From a checkpoint of a small transformer trained on Wikipedia.
Size: 14 layers, width 384, 12 heads of 32 (3 for keys and values), MLP 1536 quick GELU, vocabulary 21705, 38.4M parameters.
Each number is 500 + 25 x the weight over the matrix's rms, rounded and kept within 0 to 999. Layers, rows and columns count from 0. Numbers have three digits each.

# o: layer 9 attention output (transposed), 384x384, rms 0.0925, rows 10-23,42-55,73-87,105-119, columns 192-383
# v: layer 9 attention value, 96x384, rms 0.108, rows 10-23, columns 192-383
o73:536497469515497524517486510501504491495496472501481486480462508500544473520518493486468494483454509507497528525457509471495541531503450512490461516467502512479469488510502529498520498514496502506551480529522500482508504527486521502517546466506482487548502521479461502498475520517490509457481515484511474454514506507500553528536499509493479540511520489509512513505495486498451498484504482505520500495521542512474569536471486494514482468496485514543496478507522511520476487500489501508487552495534522523499507500486497481511536507513473463540472514512523485502478528511507500511
o105:437542534428518524498552486484524490520457472498508526505485507518446464469499520501533480500506498540515466490471507526514485492475536483486517483511514492558524514500525497510490504495535499497458504495490521531493520464555475504514485501492483543508479517517519495512516486491520487483512493490520520554499463526478509513505505492496516510513491529496503494509521508489581525472487507534511490524470502476497510486485515486496471514500473515487484469488488480512510535506491470511445469515464494503490478486507446524497512492449525552487463534502502504530493511517457532524
v10:540494460489507490498513522517513477458520482476505509492533493515500494472476531488495485492472491477472489524543493482521487530488481501498470492477531495518510494511475490534491498517523493547522537505475534491522510483480496521542516503521504491474489471525520547446480457523484474470484524516502529508491529471470458551526508535519466536538503452524487474537484505489510481504498520540486518510494521508481499485494478506528533492486527517471542505491529521511534533495455438488482553522485495519528477545490466479484485494472459486497449473497502508481510515516488459507
o10:434519496542501546480443507497477492494485529488518495539497505501496469488506472524503478521543515512488509506523497518506484496506477522492499509530506527458476463515511500488497459489502519442494484497473499465489487501527466488492521535505511510475525486480515488523536499508506523460507491517519481520506511537499541463450522500534533533466494491492520461525447513505535510501485523529478516550530433504489483528504548494481451525511474477501500496495495485469499491543498530468501470456527473464531473498467526493459436471546531504481486536508526542500516474506550521514
o42:535511478505513522532545467527523503518522500530492510472529520478500501511458526479470527522502507504493487527503506484487488503495493501514483494488508496513495522492510521478511545543480493536513481507490528491518495552499519481536527468506515525506499442529509498424493551502507468504537537497478490498493540481493518519511504481491437527489464515496493481520515495459474463483531508564481518515528570516462514489506532470520520498492506541511512492532539520477535515523512477498495532559447512497509468504477530530460502476491490473492513523514557486481452550442510457487
o74:461498517485477477537514485441525479505519478530519517470452515497496500556513501550512466517504517462467542474509527509526505520515499482536515495512515526491487533480482467485524495484507480480531480504493452501519494517485503545499437476550493505472490513500485483512501496499502504531501462539464511477484490551497481511487507520477484498520519541473507538506500517516486524551510469461538466531495509554499487488529500476520510485488460494511507473488454467502484478473483536500465510518556485529488553496514484466506542483484547491519502510535463517511505498528458512507
o106:531527526477554455490486462552474508479439493488423497473513471491527491423487514474487485467464494523513498511490483504490493501449520488490480504448562496521509492494508542483484529510530480536490517475491544521482503479522455515506513479462468484506527516504527532509463472496487502466438486515490501509507487480473529513500506490518505486557531469509463495498498496436488506477487514513500481451473540488543547513519435488473471489451517521516479519482510503500479517490492466520517503488479514501466485518485493562551491501467419524468507482479521504445461509480500446491
v11:475485461453512487517533512491564474498527498526502499512495484480525467491471575501488503502498538522498522477507526454517503513469488500483491473499534486499454500482512517480512453493505467475502547535502502489511532493540522531541518467489494537487503475465466521469525471504526470513476512482529522483542491513520487469498505552512498482462471480482486507483545528509474468480492491491506510483519483503483495472460507521520529539576477501540479504541471563505550516489486528510539492456492501482500523529539506521505488486508501473474499507525511503463455514485490508504
o11:539492523522483543530483489524465458486483494488506494494523480519482509491510510533444478496519545518532473477477487505470499498491491511491487518458472509558500466510447490480498525518464510508509464502490522504536545502497494517473519483555474466480459525495478467479523496481460490420495521541504517522515516515495496499537481508468511499529515537502478505493537510521542491529478495543454498480470513496526518492487507475495495489473503491509500449506501490483469523478500462472437525503500459484493502505506457503477503509503510478524509556494532483506535518506469538488
o43:495454508474479511484503551516557547491501541532472506465462473475517463485484449483518477502490459499439529485516511520495502491462550489476527480494522539476461494486541510501561504493527480422533517489444519508485468491482512496547517495522509550527497464454510509458516514499506430460488533510555478502521462472496517499447514503517513469487504458488443450525525513498466476420491492454501509472498432484466513477555477514559491540548486494535490500516502470496509532511465473489498496445528564535517503508518525460544510472486521530436513478461519539504476470477546530495
o75:512530535526512464499472499488437492515488466483532494471484492535513496484505510529490531479482535482501485521515498518457467541547481496489495528487506478473506460500479510512505525525469515524491517459498484519489512496513545531515481497499492489494509528487509488490506471503527515450514450487522526550456494544517489494507519506557528527483521555514536528517493473468506513520500500500488484521527489486524484517457483440474486487468507483510498536518512500479496464506512498492522482500472520511513505504523492501485463490466509512488479470528489514464497558520485477484
o107:520527489475514474471487517469509557461468527478504511495485460479563514473480451468489525510472506493488478516489501495532483475471502490491503477501524459479515474508506486526478485496506499475470505530481484469502468510506501505528476511521486513512468433477538465508497524511493505552519511459489480473511477477513513493524504466515539451509482506469516461489482497555506491488497503485512496462502506525530483484532492509508541484504507507512521539516502508515506514447496521526495510479521516480495509507534564513560500534496475509482442505502509473483471484463495500538
v12:526522493494521496462538480497501523529527518452508510548514488538516534461492497480479502506511457501468535524499519521444530485496438476488513471522501511494520516506481533510490499515500481493517509538518507467498516550526481471506483537478479461496491435540520490502503507486521498461476494491490494510471531497482474505490510532522553511519505512508481507497538496465522506551503471485465471484481481473473523511518523506507538470516496515517501456499509458525483501469491501474505513481534551493469481532507537539529513504503466501519527542505471500565522481476524512527
o12:479479500489529498498513500487511480464501493497519476480499474484513521498496468484525501497540530475509510539567491504480487525482499510507496511453538500481499496505517501478550496473525497526489485493461479511490495497503493545501496539519503515480505487465522476546507508497493516470502514505480483501496492526507502498507508497514536482498466488494526511515505519470453514454512504464504465548495500507486451534464477492495535506474511481506504495513496496504467504516522486528495505509480478528486546507535481450471490495478493515497485498513489490488497487507524514464
o44:542513517471467508481500456507418467540529480481513549550493490514523546475466504462500538507488488457467495459448466497459545487501489510495484480534495460517479498483509539511448487512461485512515460522558494476446529536464482476501502488508489494503485469580498446468505497507479531389540507494491514518527534511464494515481474468501468525490523521501497513475567485499532499516466497570481477505523557501537481496470515472477456521552482494516517467508490537494515501464523492480521483468511516484508481475490512506487529502476517498490480510520493515531503476455522479545
o76:486525527498485496522449529499499505459463487517516444443505527494492457501481477512496506504531505517529474473520506457555466556513539493493506533536492490498490499510513438483463499532503483482438519496473491525533522444549508478484528487492475513516496569499490513521513455479497513452504486509521517492499471515514496478524507494496491468509472480475502455527458489507455474472493539459518517545511481533532487526547545504501535458502468490531468503475475485496504513523510521478503517534477493509524496512485511499520490479537509465470510468483529503494530547519456506535
o108:510485506480466527431509483534444539519532521516472538497502495443490485513491546480516535536497495526487513529446456522465488502501512532497547488495476489516540514469497553541510490496506492498516485489527489513475523540443506484537534441504506476493519479477515515453488481537495464460531526501502503518463530497430512511468447511476503513495488496523452487520473494524591496519497473553494490494511486474481526518493501509516484519477508518485503519512491525541497483488505510530528486491551524498483533478487485530526555500483503457509509464504498506528504485475526474516
v13:531534484493568467512510515520531512464516501448476519510501492489543512479504500500525508494513521514458465484495544481468525477457485517485506479529529505491494501488499510477474495551482520503504503491501478508493520515546485499515512507518508481510446495490514538550530521508491454476484471497476505524511483495499496507531502510493485518509515519494457490479483498512512500504534499473502482491517488495532526479521503483517529460479474505515511486467544503497537471500510480506488494494511462506518481518509518481484511520476462524500509513501481478562494507543527487534
o13:486465485500504472468477497496514488521475508499497485500474501469488517503499514499470493516486482437518498466539481501505520533523497505525473499491537466478489535503481480519519546514501492508491519498484527565501503514512471521519478466520472464497477476521526497499459450519476493470490516580500512519475531504515495495496502516548489495504485469485474533494522486495504511506480514527509512498465472516503477507476480518541529513481533520525496506537500543547496507494509475483453502498495482517518509509526464503563475495476507490524518522520517503547518461487494492533
o45:555496500493504535508445489471464546526503542509485550485476462465501500500504472519532500493503540489519507489443498433438496481468498519489520524486499497476529466501525498495508509508503502509500501492516470498485545497515518512494493504488448476518470521508457509496489516531459525503473496473471548515516494474430544488484493488524540572501522531496519486513482482510476520512516495483530492521539482549475492529458496498446511513503473501536518509462553491441533449492508519549504540510491485509459483468500508441483532493483490493513512490492481461505463500485494482509
o77:505479514489514488493517514516486508514486492521506494533499466524442483476529480455460517472501486537481505512540495492508486516522508473539470472489494509490480486496473504496532498494507498505497486491504528494523498475492488475501496509498525484506504491453498473515502501488528525522526501487526518532474480540534480520492543490447506477481471493493506488485476529488484494496473519476467476489472499484493512524505505495488492486529501484451504488505492453483495499515496498442504501498501548493536484507546487483496484468508509526518498506515569512512503526498474529467
o109:454514507511473519516476510518462537514534483503519499522515509533549496480466481573488462525514525528501483481450512459463482466420493486444494502523547552559509498500504522512477508512542511516473500526534486465475519485522478529508449508479482520468493503537484505469512511495468492481528528499478512472552458508496559517495462487518580502516488529522544475537516491491530490489553520506507554482563517493506528495483540470523498517500444464530510558500502478477463506513508492525500476498460509507496447488434496492485484486517517525502513521475520461488486539536488483520
v14:491510536466507465517489490555486535508457506482503529484473507477506514481529495509472498510534498546473538479528516476486474523532494522510489512514517488470530509526499493476510546513475492465500516538491498505529507562509476464480549503505457482459489509500483487508483534541469531490491502520484496500462485520512547487477492525521491515485506455500520488448471478502468498498491537541498506512493481480484460470496494491505501524521511517483538499491459490517476476465499484531512483462467487497486472525476470455486501501512503470505488506505507487504509486512513530515
o14:501454483525508546522503520492528455477514466496491515495474494537492519498494507512521517468504434501491486510515517543522516474486460479493481473464479516516493482472469522527469471504527480485495441466482532515499481489502505531506432468494495497482532533503544490496520515477487508463494503541508503498483478451460516473519492473484485515514516511473444522478487464509509505450502465484490487491486513503498509503505503439531468529499496501493471494466482508509518512509487540490491504484503492479511506487546486472500473489492525522503561471504498509518499439518512472512
o46:492490489509452462502517427501527525484509519508548515514538506490508472508515483463521484543467565489445527537487502495502455504535508495490500485494523487486504503483496484556525544494490530495477523523497510477486502535542498462459545478507536528504462438500495473483482474524497506504490464458518515498447542524492523504524475468549468538504506513454520516446480555543478518521482551507486500517496516511517504490519509522546560507518466530526546471553509524510497480498511468511529515487476541551459490474513502553488528474488531471477479502500497477515508530501467536488
o78:454513519501518508469515500494536472482536509514501495500520515501486499537506467511486495486527508488526484500507496475487502485515469497476502519573488540501498466539505514499498482512491484542496501524477479499536503490476509482518521487508493467488500494498514519522483482500495500482492526481500459514519510478473460490489505483518525493492474477482501528525513457493491487512557494468532514449514476496480511523502547520475465479490522510518508503477561478485524499484494505492499512516520512495525524516479501522470490480497492484503520499498489483471465482518514482527
o110:545502558467459503476438511522433516489467470526485488468491508506523517481523501497516509513497500481475509506474500518496495526517546499509518511505524498495515515467511478492496549423526492511499534473468509504499480461502524477497481488469508498527454502467470503480506491501489510487511469528492510512454480519494513499518480520519492495479542522555488480505513513469534464489469550534471518520487488511492512442518498528568529483503516482497527555453485508501456477479481488522526508488491479490450503517480492517549508517485545514530450516470508515527521539506489497456
v15:475488506497525486483483493513527514487521502477470469497487496503485527534520477506482533520498505490474490486496506536477499512553524505484466485487491498554476483563526510481514484479490497466477507465494483476476470487539484484481518530480470496497502531493528479531491489481492521504467476502481508466495533501518506513503501477481510496539473502489483474528503505496522491496486444477519498501501546480526500517515500529476523481485473513512490508504489454520513523498476494500502498496497497501492481476475470477529515466561477501523490476475539462517473514514535537516
o15:559506535489455548495535458524479494485471516490559508498501529531475555446472508470514503463542458511508533515464496516511453510468495499498492495496543466482507487485515472529516529485490480527549471526499497476498543491488511504455459513512497478505480467511522520530507467510482525417469506498529468497501456520496503507515507512532510524496512533491532491532496515485491519473493475523495513441531494500492492493474503485505483516516519530499501498467507473467496479512519535489462509487469525486546528493517509524517529546486513515509495502499489487427475522514507506544
o47:460497495496500510521516525468507490515511500480499512540511513475476495547497552528515480534489496460525511431562500496479534478512517489500539476475453463480475498526490512507476508502495548535485491520484491530500527492522503452508496491523458511553542489508476474506502505506472493573491508506469498489507531482478514503553504496505498516494505490528530485494513503454513452506518497460495537556512543534490531506515533515528518492499463472504496455485525500502484551520494456478540529493500515490478511525508508489473501453474507474522531510510505492537527492508514526518
o79:522474430483493518495480475529497494465482508513496491488498486501517543453507503514525515505507499505500459517494491465482496516521481514512482520535471517542536495490470500495510494498466479479483457503523558530484508521523491516534487469496523477493502523492471499512480538490531510490509525522518495520491500506483473494490489512473530503511513499529485511461522495528524532484479517479515461483522505511484518514481471468477509522490483486478471541511492518500505500498516494461508490489519484508480509489519494512523489543483479479475450525508462497501479471483491505511
o111:496505492501512436495455490465472504519525521500459484541493475499550457514501488538504452549469496524488461489487482499500461495508490501486501504439503476500491481497536555544517443468536518473462496525501466499486486476464478487516524515511450540458499517486498534509473554505490459547477500506467516502530535471515476484469489519496482469515447519508512510509506525454462493505527506503552490506462527490519521536469506450494526530489475466513527483473488516549485516509513503528458531542508509511480493496466487472522483470502502512528568517512518523537537516541477476472
v16:475512496492488524498520488521447456491501496501473492490542533521511501466475513487486508506484507483520487456483491518538518473529480518534493504502480510529518524510470533462489508459461481481510490517518546515498471515516497483514515512499456481472508496504462521505509503480506505534499516485459509515523536500488464499493508500533461490511500481505459486490533518504454532514521512535496523493481508476482513482520509475529484507489472518506477510467469511522499518479488507538482502470514551510508485490483507533552510516484513521517515497506483499484526484530457487455
o16:551539462516514464458484482511514497494462516527470465458513481502495516487538503520490486518562506468468508505512490504530436514489502486519480496487483525482498520495507511471493459503524489524535465474490532506488475540472505535494487485487527482524488463474525472517488498519475532513497502523540463491484530503487525503507509511517504495494483535467511505490520501516565462492516536540536476505491472490491481535470495533540551494517500499545491504526488531491472510517537498482505477526468513467461551481496478507471538490498503532520504496456478529498525492495477522490
o48:493472482441489492517520491508468484524543519485525505472501498484515536477493483495502459458480467492522473455500508481486524468466485518519519513531532524535493462489476456494474460474432502456468529505494509478514483500504505498486506517492467544503495493507435512508526483495519533560539471485460534499501509471531471520516467501506475505517497498474477491435483484547455544528514511475451499513492487484505469439504512488452528504483520493435522512523465496529523476480484521502501511519507495481500470504510513469512465538461507510545468479450496516507495449482480493507
o80:462536522447452489506465512466501507476524519526563488540477496481501489506549478493529478496492487499498528507502493466494457538511530529508468474495450520508481531500518441516516527498506519484460525468491464476504561479515508483511481486507505499486529528504506518474536506522540500533491478503480470499481467464487494532455537547447533514505532479573536488533505514449518474521501488438561494495500485529471518511522495474535505535494499532494473495465500481478467507562487477508483522489530484524522530470492459472484456467521535487463487525511494488485517503508476462499
o112:516488475500507546514496500489511468472503490501495481493501501535492479537498493475467556510458471508511497500534537531493537476448508496500503516490468486473510489540500513484528491480484480499508507533455523536547452523501486458531489529513440455532471502472490520477508491512517518514481491466453515536493547505519480525484481503496502508507519533478487512484503456493478520505525486494491555494481529508521502466488507528450504488523498497473528518517501509508508491464468501505478470550505481478518511526499497537531508502510461498496512463496512454490464492467505441467
v17:509508530519514544533498473496469501491492513461482531531543519502514457507508515500506532482530506496475512505493527507486485493547492508510538491520487514499490525527514486476503474557474480492498491502551521531494514498503499546497498494501525503524534492532484461517497512489471505489501516505516484543494520475503488497518492484502508497506524506497523491459484438485524507505508495481524526476540535484475528491425520513527501490461485514521507468509489499480507439531519524491516535499500482484473481450500501529521497501493503484510524462496508510549488481521519523492
o17:493543521418531483490491520500503524509487474502524481503481447479479465461506535482485510500486517499471488528500519521531523512513492526518456510447508451521484496525509481528497487470481518467493502506452467526477530505527499474500480544474475515517510531517502517493525500485511486492512460477469487504493499511557514524509480476492502496490519467510499521518495510503525487473497517486490489521469493539483511513519491482491526516489482482516480472498545511521520509501519481510501511505483485524486497511511512500492484452489490499543490494491486473499451482505506450499
o49:458454486503418517493479502498511484509491508488453517500499540528531526505497527545472521469532498485515552469470505482466513461554494519477518464471501526475536471492491486511478442530479497494518509470574506545472489454522482490504484481506502521488561546524456460531477500540497441512517519531516479502491493471439518456479533507493528516508537503504510532492485492558515531481519488439496525511532514507445469484457530507483477528511521478436523508535452475508494489515486526520494483527489508502529530436503489511472469513468497485530536545485480533558501497486495508478
o81:512502463516525478555543518486538478462553512502482492506465494481470524497507480474499491528507486497485455502521537504500491511404466472487477501524449528523488527478483517493486529447536495488522470511495496468525487530513484537513494436495488471529481454484515535514490528500498507496473466463507495528491489517486484532495508492503479502493487506532519507467538527461491470505504447505513488469482495477497498489538489485512510506493470488535504508481546505502459544483532487486488508522502490477492505491459507492524572524516517538491486525525505511498503481487461486517
o113:499492531492467479485486521488500531516501512480506488469514529521514469476484506539497488488493492475532538511519486481495437484540503513483532457548515539478536489489496480496505500538461455497508488519486486467504481504458488493482517529504520473525498514509498497488476471503480492506450484520514510514525447489509497439487476497418519505528531522514508483505491497519506527521517525502490464517525483530529517482546518510480477446481507518464495466516486507451475481525498512512447528480498475519524522493520480512501491495462525456512548506453476510521481490512517488540
v18:477507489448489506499470522479524518492486477521576485475502477553519520493502487499519491493475481501511513498539549511502487471523520552473538503499506533508458518441551507502505500505474522478495505509477462486490469505528520469552469489465527481520470520566497528533509482502491482515510491504512503498525488525522513513502477493486484518519503502503499479512459485486500512524477513483461485494517493547530523487490456503518498533500484486498558486520460489494518509515492500493517491499476453508557512474534464541490560486520468497500498495491492499504502502532501542461
o18:474445510510500506481494492473450480485529501520501479491493526514507463473508479475432456504482497522520525498484486532499478534507500516522475505484505523469485510467475503513497505512536497501525498502517505522495484504489476486499495546477550513512513497468492516492484517517538474391493508503501523496537496477476445496514519499527495505469511460477486510549498509528514522478469461483451461541516497468469513538531539536486490519492529509502458514480473486518495499498481478511516487479464482487546464515474486474485479533407506473500515524489494558523506469502483499502
o50:455504533444485501500489526495512515500538481514510510494533497490458546560508496510454493511512498515506525505540522469499491468511483547505531559491509493523525521524488498465556462508525510476503521499509483455480496509505558461505462515506508497521500560598487485503502521514526510566528480519515505544515487539547488478457480494492495501480471519498533540517502500431489523478526519471496486479508482560549527467509486525495481471531457485509496512486536476514520495491530551501485525492495531494531525478496500496491529474542526456517444535488472470486501516515486494487
o82:532502477547483508486511480513516492528526528510487529488514509501528491484470501463523512513493530436519469544487481516495526540500484500483505473514449530473511456504524489533529517504460460500457511496542530496519496506497472524494526501538471496511524479433519502511505520439508464455510508474526481504458544481487487511532509508478471473495494471498496490514498510542455501539509482514474516461504520498517479515491527501502524467490525481520478500517501515506503475480506501503459495503546505484491502501502495502516512530459505513477553491548513495487524501477509491523
o114:522489476459492483517477510511532472511517472531496495498491512499475464471505500510481524489527512510519472497516490479486456500484456481488506526480524465517504537480505508484475445482563509515493468498496472460468511535501527475517483519498511484524476509602504498532555450543463491482510472496525499503536471477517558527510534500458524525499522505510498484491475493438544523490518487500499477516499488523504523496515487482495466521505500499498563502474486464458507496508511502521520548545441491540493478517535493506529500524552493487478505515459492524516515484542492506486
v19:536479458445517513483528504489503490504458446506461442512489517502491501489462491530526521495528476512552527506510514479480505517492526505503501491512491525470548500540515494466487487470524548500516535474505543520505485517511494538529485493538510506513460506539512496529515481523506528519517486534529468513506502497471508507531481485492492508508530484519509512537495517499520474477494513532520477522484508491484478491523545543501478544477553506504491481484484496529473505532479501517494526512488538462504510527484515505482484513503509507516521537475522493517480542472501503532
o19:540497497484492495531492574465463451482539553492512494474482479488522457486537509459499520507540501498480498492532493498445482499560452504464481540491536504442450541523484522516492454464488510479475459479466489475511489508503510513545540496492485511522492474495487497498502478492496488450513531503491522487533537480472507504476534499521521465518544539489492481468466467474471515506478508491517494513506464512533514497518515474524492506513493483491496486519498490503523479467477500510495517505483463503453490508521470502565515522489500500487478489510510468516500482495527481442
o51:460477453496525490466526455525531538559490448481468500508512509464452521474494510519522520509469501510564520488466514516511481539520553531507500508505473504549518496526546527470491522506522522536476500499515544521490473509465521454482509480471461546506512497519498529538530476485500477589500499493533436508501510531467507494530472528474520508510488522512514482534497524468486467504514507535447489504518528494536512521490565549491531471481540526476515475496475478494472487467477503518530497545519508474501516522468500507496494551498508516476510548477512464471501477467489525495
o83:533473537512515506499515510518486511511523511512532525496486490513538544544490511528463455496483508491474491525514516486526519483467483485529554471499490498476509520493484536494477487522509457486535505532489495495472457518496459476442496506491526447501474500491510486481526521522499523514480470467473513508519476445521490492521491505479509499456489485498463478477513495537525502524494497496480509471473501471469487501478468471487489472516445484468506515498528496508513522520538520462469493489480484510532475486515525511484504501521482497520504494531468466498515506505519511518
o115:535496491487507537492555478504486496455466488514481501525538479522520486468515490523507517495507504468476495532472472466526502497455547480452441548478448493533530465510492498477492516488518486497500498490558509534536518472525506539526475530536510515491511524545511506512493484476510505525536503526533452446483527539477502487485507451544514495512504460443497501528506501487523536465538526471482508512515543469494447502525530505482513545524544479495509510486510526511507495506459507522536490520518501468519510513498500497493466494451511517528511505516525561475491568499496502501
v20:477511509484521477482468479508472478475509455474534462488539502489489505478472495493512521506508531539479464514474472524511505537503507468487513487529499478501513480450498492478485503481463511510467476476488505460515520516522520468489474505487520519572480473531471499511526505494506522491486503517485519495515523507508501503470484515462524489486481518544528520493493503464527455527488477540485532520514514508523467495507544492536493525484530489501464517486483532529524499511476515464504505475506530475488499498477515485526471470491452502509490493505495527445453479482494511541
o20:469505479502504531539484474509491481541542516545506515526497496492555494462485513502502490495489475491525504468523508516524508487505452503556491471472494538528510481490509486501501533489516478512516524511500459466458488510501451511484521453514511481471445482504473507489484481530510485432511524505480524498483494503519532485530498487520493524479509472498489495531513489494526509515498504492510520509497467475515467493531510485488513502516482523505505542518469469525523501476473488509484483495490486486547497533476500537473501473531525520468513501485495517544528497579513504527
o52:454467533442519481460508517532490512495511459471478494523512523483450474476506525472551539513499544545486492529465492483519514516454496469467509495553479489504489459484499481515473469479467470485509490464503520485470489498495493508550527524478481537553500552535479490474512524482545482456538479476510487475465502482540481559501521522523497483491506459537524522508530521517513454490482470533474523501549481517498544477523533469499487499529481512506511524495523485485511490528511507496478551512544486503492502512507530474514497522503462541475464497557516537460439494456502527513
o84:530512498564481481510544502484545514499490540471537479522457493493529521513488510491481471494515492503492499523476501517496512493481490531529489507467526507488539547524496522497525489506479515508518563480506552523502495516510548524507489520495494508480505504514498486474482560507436506478473535514507482476525506471499517526460546535479523502502503492494466490499470513502471489470536501483484471467493511487457532540503465501464516505519510473483522493485506501461474495513533488489507502492510511505551535513498473522504470536493517502481467509475499455521529504494493510444
o116:491437480452495470497525501527479476459498479484471534496552468556441471479502463480530498518469500529482510513566508492525495519496491492460530488542495519451488478457483469525513513508531451526482451496497507514559504488522468477492500483490478507540519513498490506529556500441498450509480463470466480541479554499501479500498502535507479531490526479481486523512494486500476445515516485441473495512519529513524545477521512491508504505495508492494462507510483506488464489483481496500491510494556499466491495492495489512502523466464489484515498525518507550470509492484548511525
v21:512482487514509539481446516464507467504514483503446505510528535558502482533481517522522530518532507477536495508502524508494551473521511466490480516495456525516485481505503463531507486516479528489523505514512505477531500505495479503497516500540474503499486503500485462478486498502522514487487501498503492517483543499494522495493462500509492501504474473484493494474471518451502507504512479478489470498503498521507498508477521487511500457507502486525523549472472542534534488484526564476501504556483494469492494532469496501476503497512493513502513494508517456480532502487535483512
o21:494477497441522500500513490473524518519496509480515534509524496542522518456513532492503490491467450497486462514502553507528495481473476522514483483498491486491528532474522511447478534447520448549483544496476484502519468541520527501501492488541515506502473514507479483506500527475505491498514522507478456489489500451503477536526529513481527514492519482505496484520482496513536514526505436482495502483489527465479505490534492491528470468520534488530500516481496472473485476502482523567472521477479455525498426509475514498497483473490525523501489474464467494455530499543496518483
o53:474500482515502517495471493510529452536508521532461511534477487514553516558464496510487491481519527479520488513503510453489503495495512461490515531460552486552502470506461456532519487482452532491508495505516475502492504510523472505535481532538526487509500486497522482451510500547549490502483497504504494460545528530500526480533504515492573506524506537474485478487520498511497499445505503481518526507506502512505481477474502492472435534540520495496466529496491512569516455520500500501503491490492526446468512455472528539466501500523526514490501495520478516498483505512514507492
o85:527524509495461504532502469485488565504484466483505493501465504482495549484518503507484527512526492491519546469518487505492503548490569521491510491491510506484490552507487513491478482544516504461518508469498522519485518475457548517517491469460506484487517517472481536522535437488476518513500505445477523516491474530478505475492505529466451477486519471526517505501529495474534468526455534534483492499499481460535515511543523535511512528503473521489493515514461497488477526540501493505529495538532479534468525522538490508517507544517483508535498499504541473490492509468488466502
o117:525484508504511505470460535496469473506518504534492528515484530506529465512510532523518501496533512485560505491509534496527474481471510518520465527503460528463463444553516535508517521486482515472482521478522475497494491536530493485437513524490433489487497491529528509530491516480501495481526488561502489470489448503505497490500492482544487506520503513455460441521496554468536517496480476455509487500514495507514499492466525492507504454485534486532482456510492496495451499499515497454549524538496540452538549502467504506504441524503512516461494504532496521500474468494518505534
v22:524523512511471497535495501487463476456485504494478511476519531492500510523511468483483494502492496496511542502497500523506487478485457503472468493507522475509520482512456495473538496502510469516472510535472523547509477510519509471506507510517503506497490508474461517472515478480456502499514466502493493491491479499491486474447475476492509464511504483536488546440507511521473476510503518510488433499511509490509507521503490485487516487488534536505521520444488487488497517496472502518478464498476470530487518501466478492519528446495522512460475494508458514530501511517522508479
o22:517440511496497481529549481502488500513494511515504521517511526499452501496519487496491474498532508525498470500473525490519496484479514554482513454453502490503481477529537522500464538495489532519505503520486472502489499471494514516482504518471509463525537514507504460492511474518504484493530529478502495523511474534514514555517485523480461518490468497441531484502507486468486552485493460533430517519477511521489524498471513491499469475525472496507519496427475524500472514485511455502490514484529485525483526522497524511481498511484512512515477509498485461484559481498501489487
o54:552511487491471545485560493472522480531457479493487505508485504497483518471509504492523505495499495495509556524480519497500506468525425476473473548450519506477507510468502496527531495492503480495478461506526529485463486505540481498470435502484475467490530475488481472502514441515466558459506497537525530489481468438474478482490448461507508519561517527546496498454500496483502549457482528467498513463538498498517498513497506525427520477518485514495542516529512459540530489498494519473529470542437522463517488478501496553519482486504520503472499560506473507530492511538478507519
o86:436470473522488476488531500497508550482550525514501472481515494514496496529482504492535537523519498473506459469536475487478530516503521493503500459509546507501523527494468509516474493490505473497486500474515457488503469498480499547480504512510483491493500509501537510503522510513504516516509541518488478455521530544527462516481539500552505490463446515512522514517487494541527477522537472507501510512478519478515513544538503508511483548510463517507469475524526497472488504554539541514469533531506497485472500509552485455480494507482511502479512422507528513503514515468470514483
o118:455536492509437559492456493535512466475475502509511472495516492509487482460515464442479481483481494496484536559480509498476470507470503474555509513524531492508523530457493461502516550500530502468484470495494528494481508518499512495513497513493496515494501516499516530518514510454487477503464491549484513486469508484518492492530522522482539497504488457528437526490467512473505530505486506490475508525533529521501501507489497531496500527484537516446486542529453495540544499485483494497541503513527525499490499460523506524521498471514480504484455533460470490502476475463540513481
v23:489507530502467485489479495503510491477504517522457487499528478477504523530484512494477506484516457498490483503501488484513468511482480483510496516502526512491517515503499479481490469509517500473512505492497492466502494517475528446443547494473529495519531528496484508520509511502502473475530484518502489476521512510471480486482487500502491523483516508490529505489462477511472521497524540537517490535557513456498505495520525501496509515523503508480514499500494478497544476490464488499503477504526501496513525504505504461472454494481476545492481487509518502468486479494499523505
o23:479490470479539507495502523500516483505449489485511483504485490503479525484460440479501511506528567534500502487523484452512463529512526543470509503497491499509490488453500472458550518458497509527492431475465493488510530515486487499505496500504488455478511531482521478485460497507459469476519498505503544496460496484503490526501485493455504520536494494495480465501528503504481529533438496480491508475485484513463499507506468499475493473493535533507482455485525469488527512486502494512483511513485510518499483493485482517525510510519471453478503498473498473475505511488519506513
o55:519549508507490481527474501529509524488506509501524513528535511503497496541506530537500481461461517506487526479524504489491511479523484552522493503518525480497521552486491498500474482501487486465457472515527496540501513518450498483520519514477460539529504553524516537532514490497467489507512488517523509486479527512495516465507504565547501529497568470500478494494501504497441495468471505470465506491529541529532510538480494525523512467504492482523507518515481541497528470509505478478490518474489436510504499495486489508474447503502532517503515523490528509492503490438473465485
o87:548478488477485506468506507482450518524467496484521498524501525494510484466518509497501524514518518481523522499491495503470503474446499479510506497497484483504461439520517502465472504532512527484540514507529505535489537505534506467542458504499531519496481491515508491486507495492498527452485517509522512508543460525490536482511498504499483492477484538518502473504505545516563469495495482536524455496481490490490496478492530460508470504467514483496498499540500531505474516507504507484491476522499515511499528512515518484523534525530496517490528533517486537514505518475479496450
o119:503525503553496527540446468491453492491515513561477471502539528556520531464520516484518475524474487520495521497492482513512493501485529528482490457524528541493521529512496533509487498513528482470470526527457567465490462486540542508446510488508531493500526465515463514480535475501493526524458505485513475442459480506510475464504513537505530498501526496497494483514509508484480524459499524545501524480519484461530538509519504453514509512527450488510488524471488484481472508491477486549540505522515505461502508485510493520503512502501536491539507521540535543461489496498521499503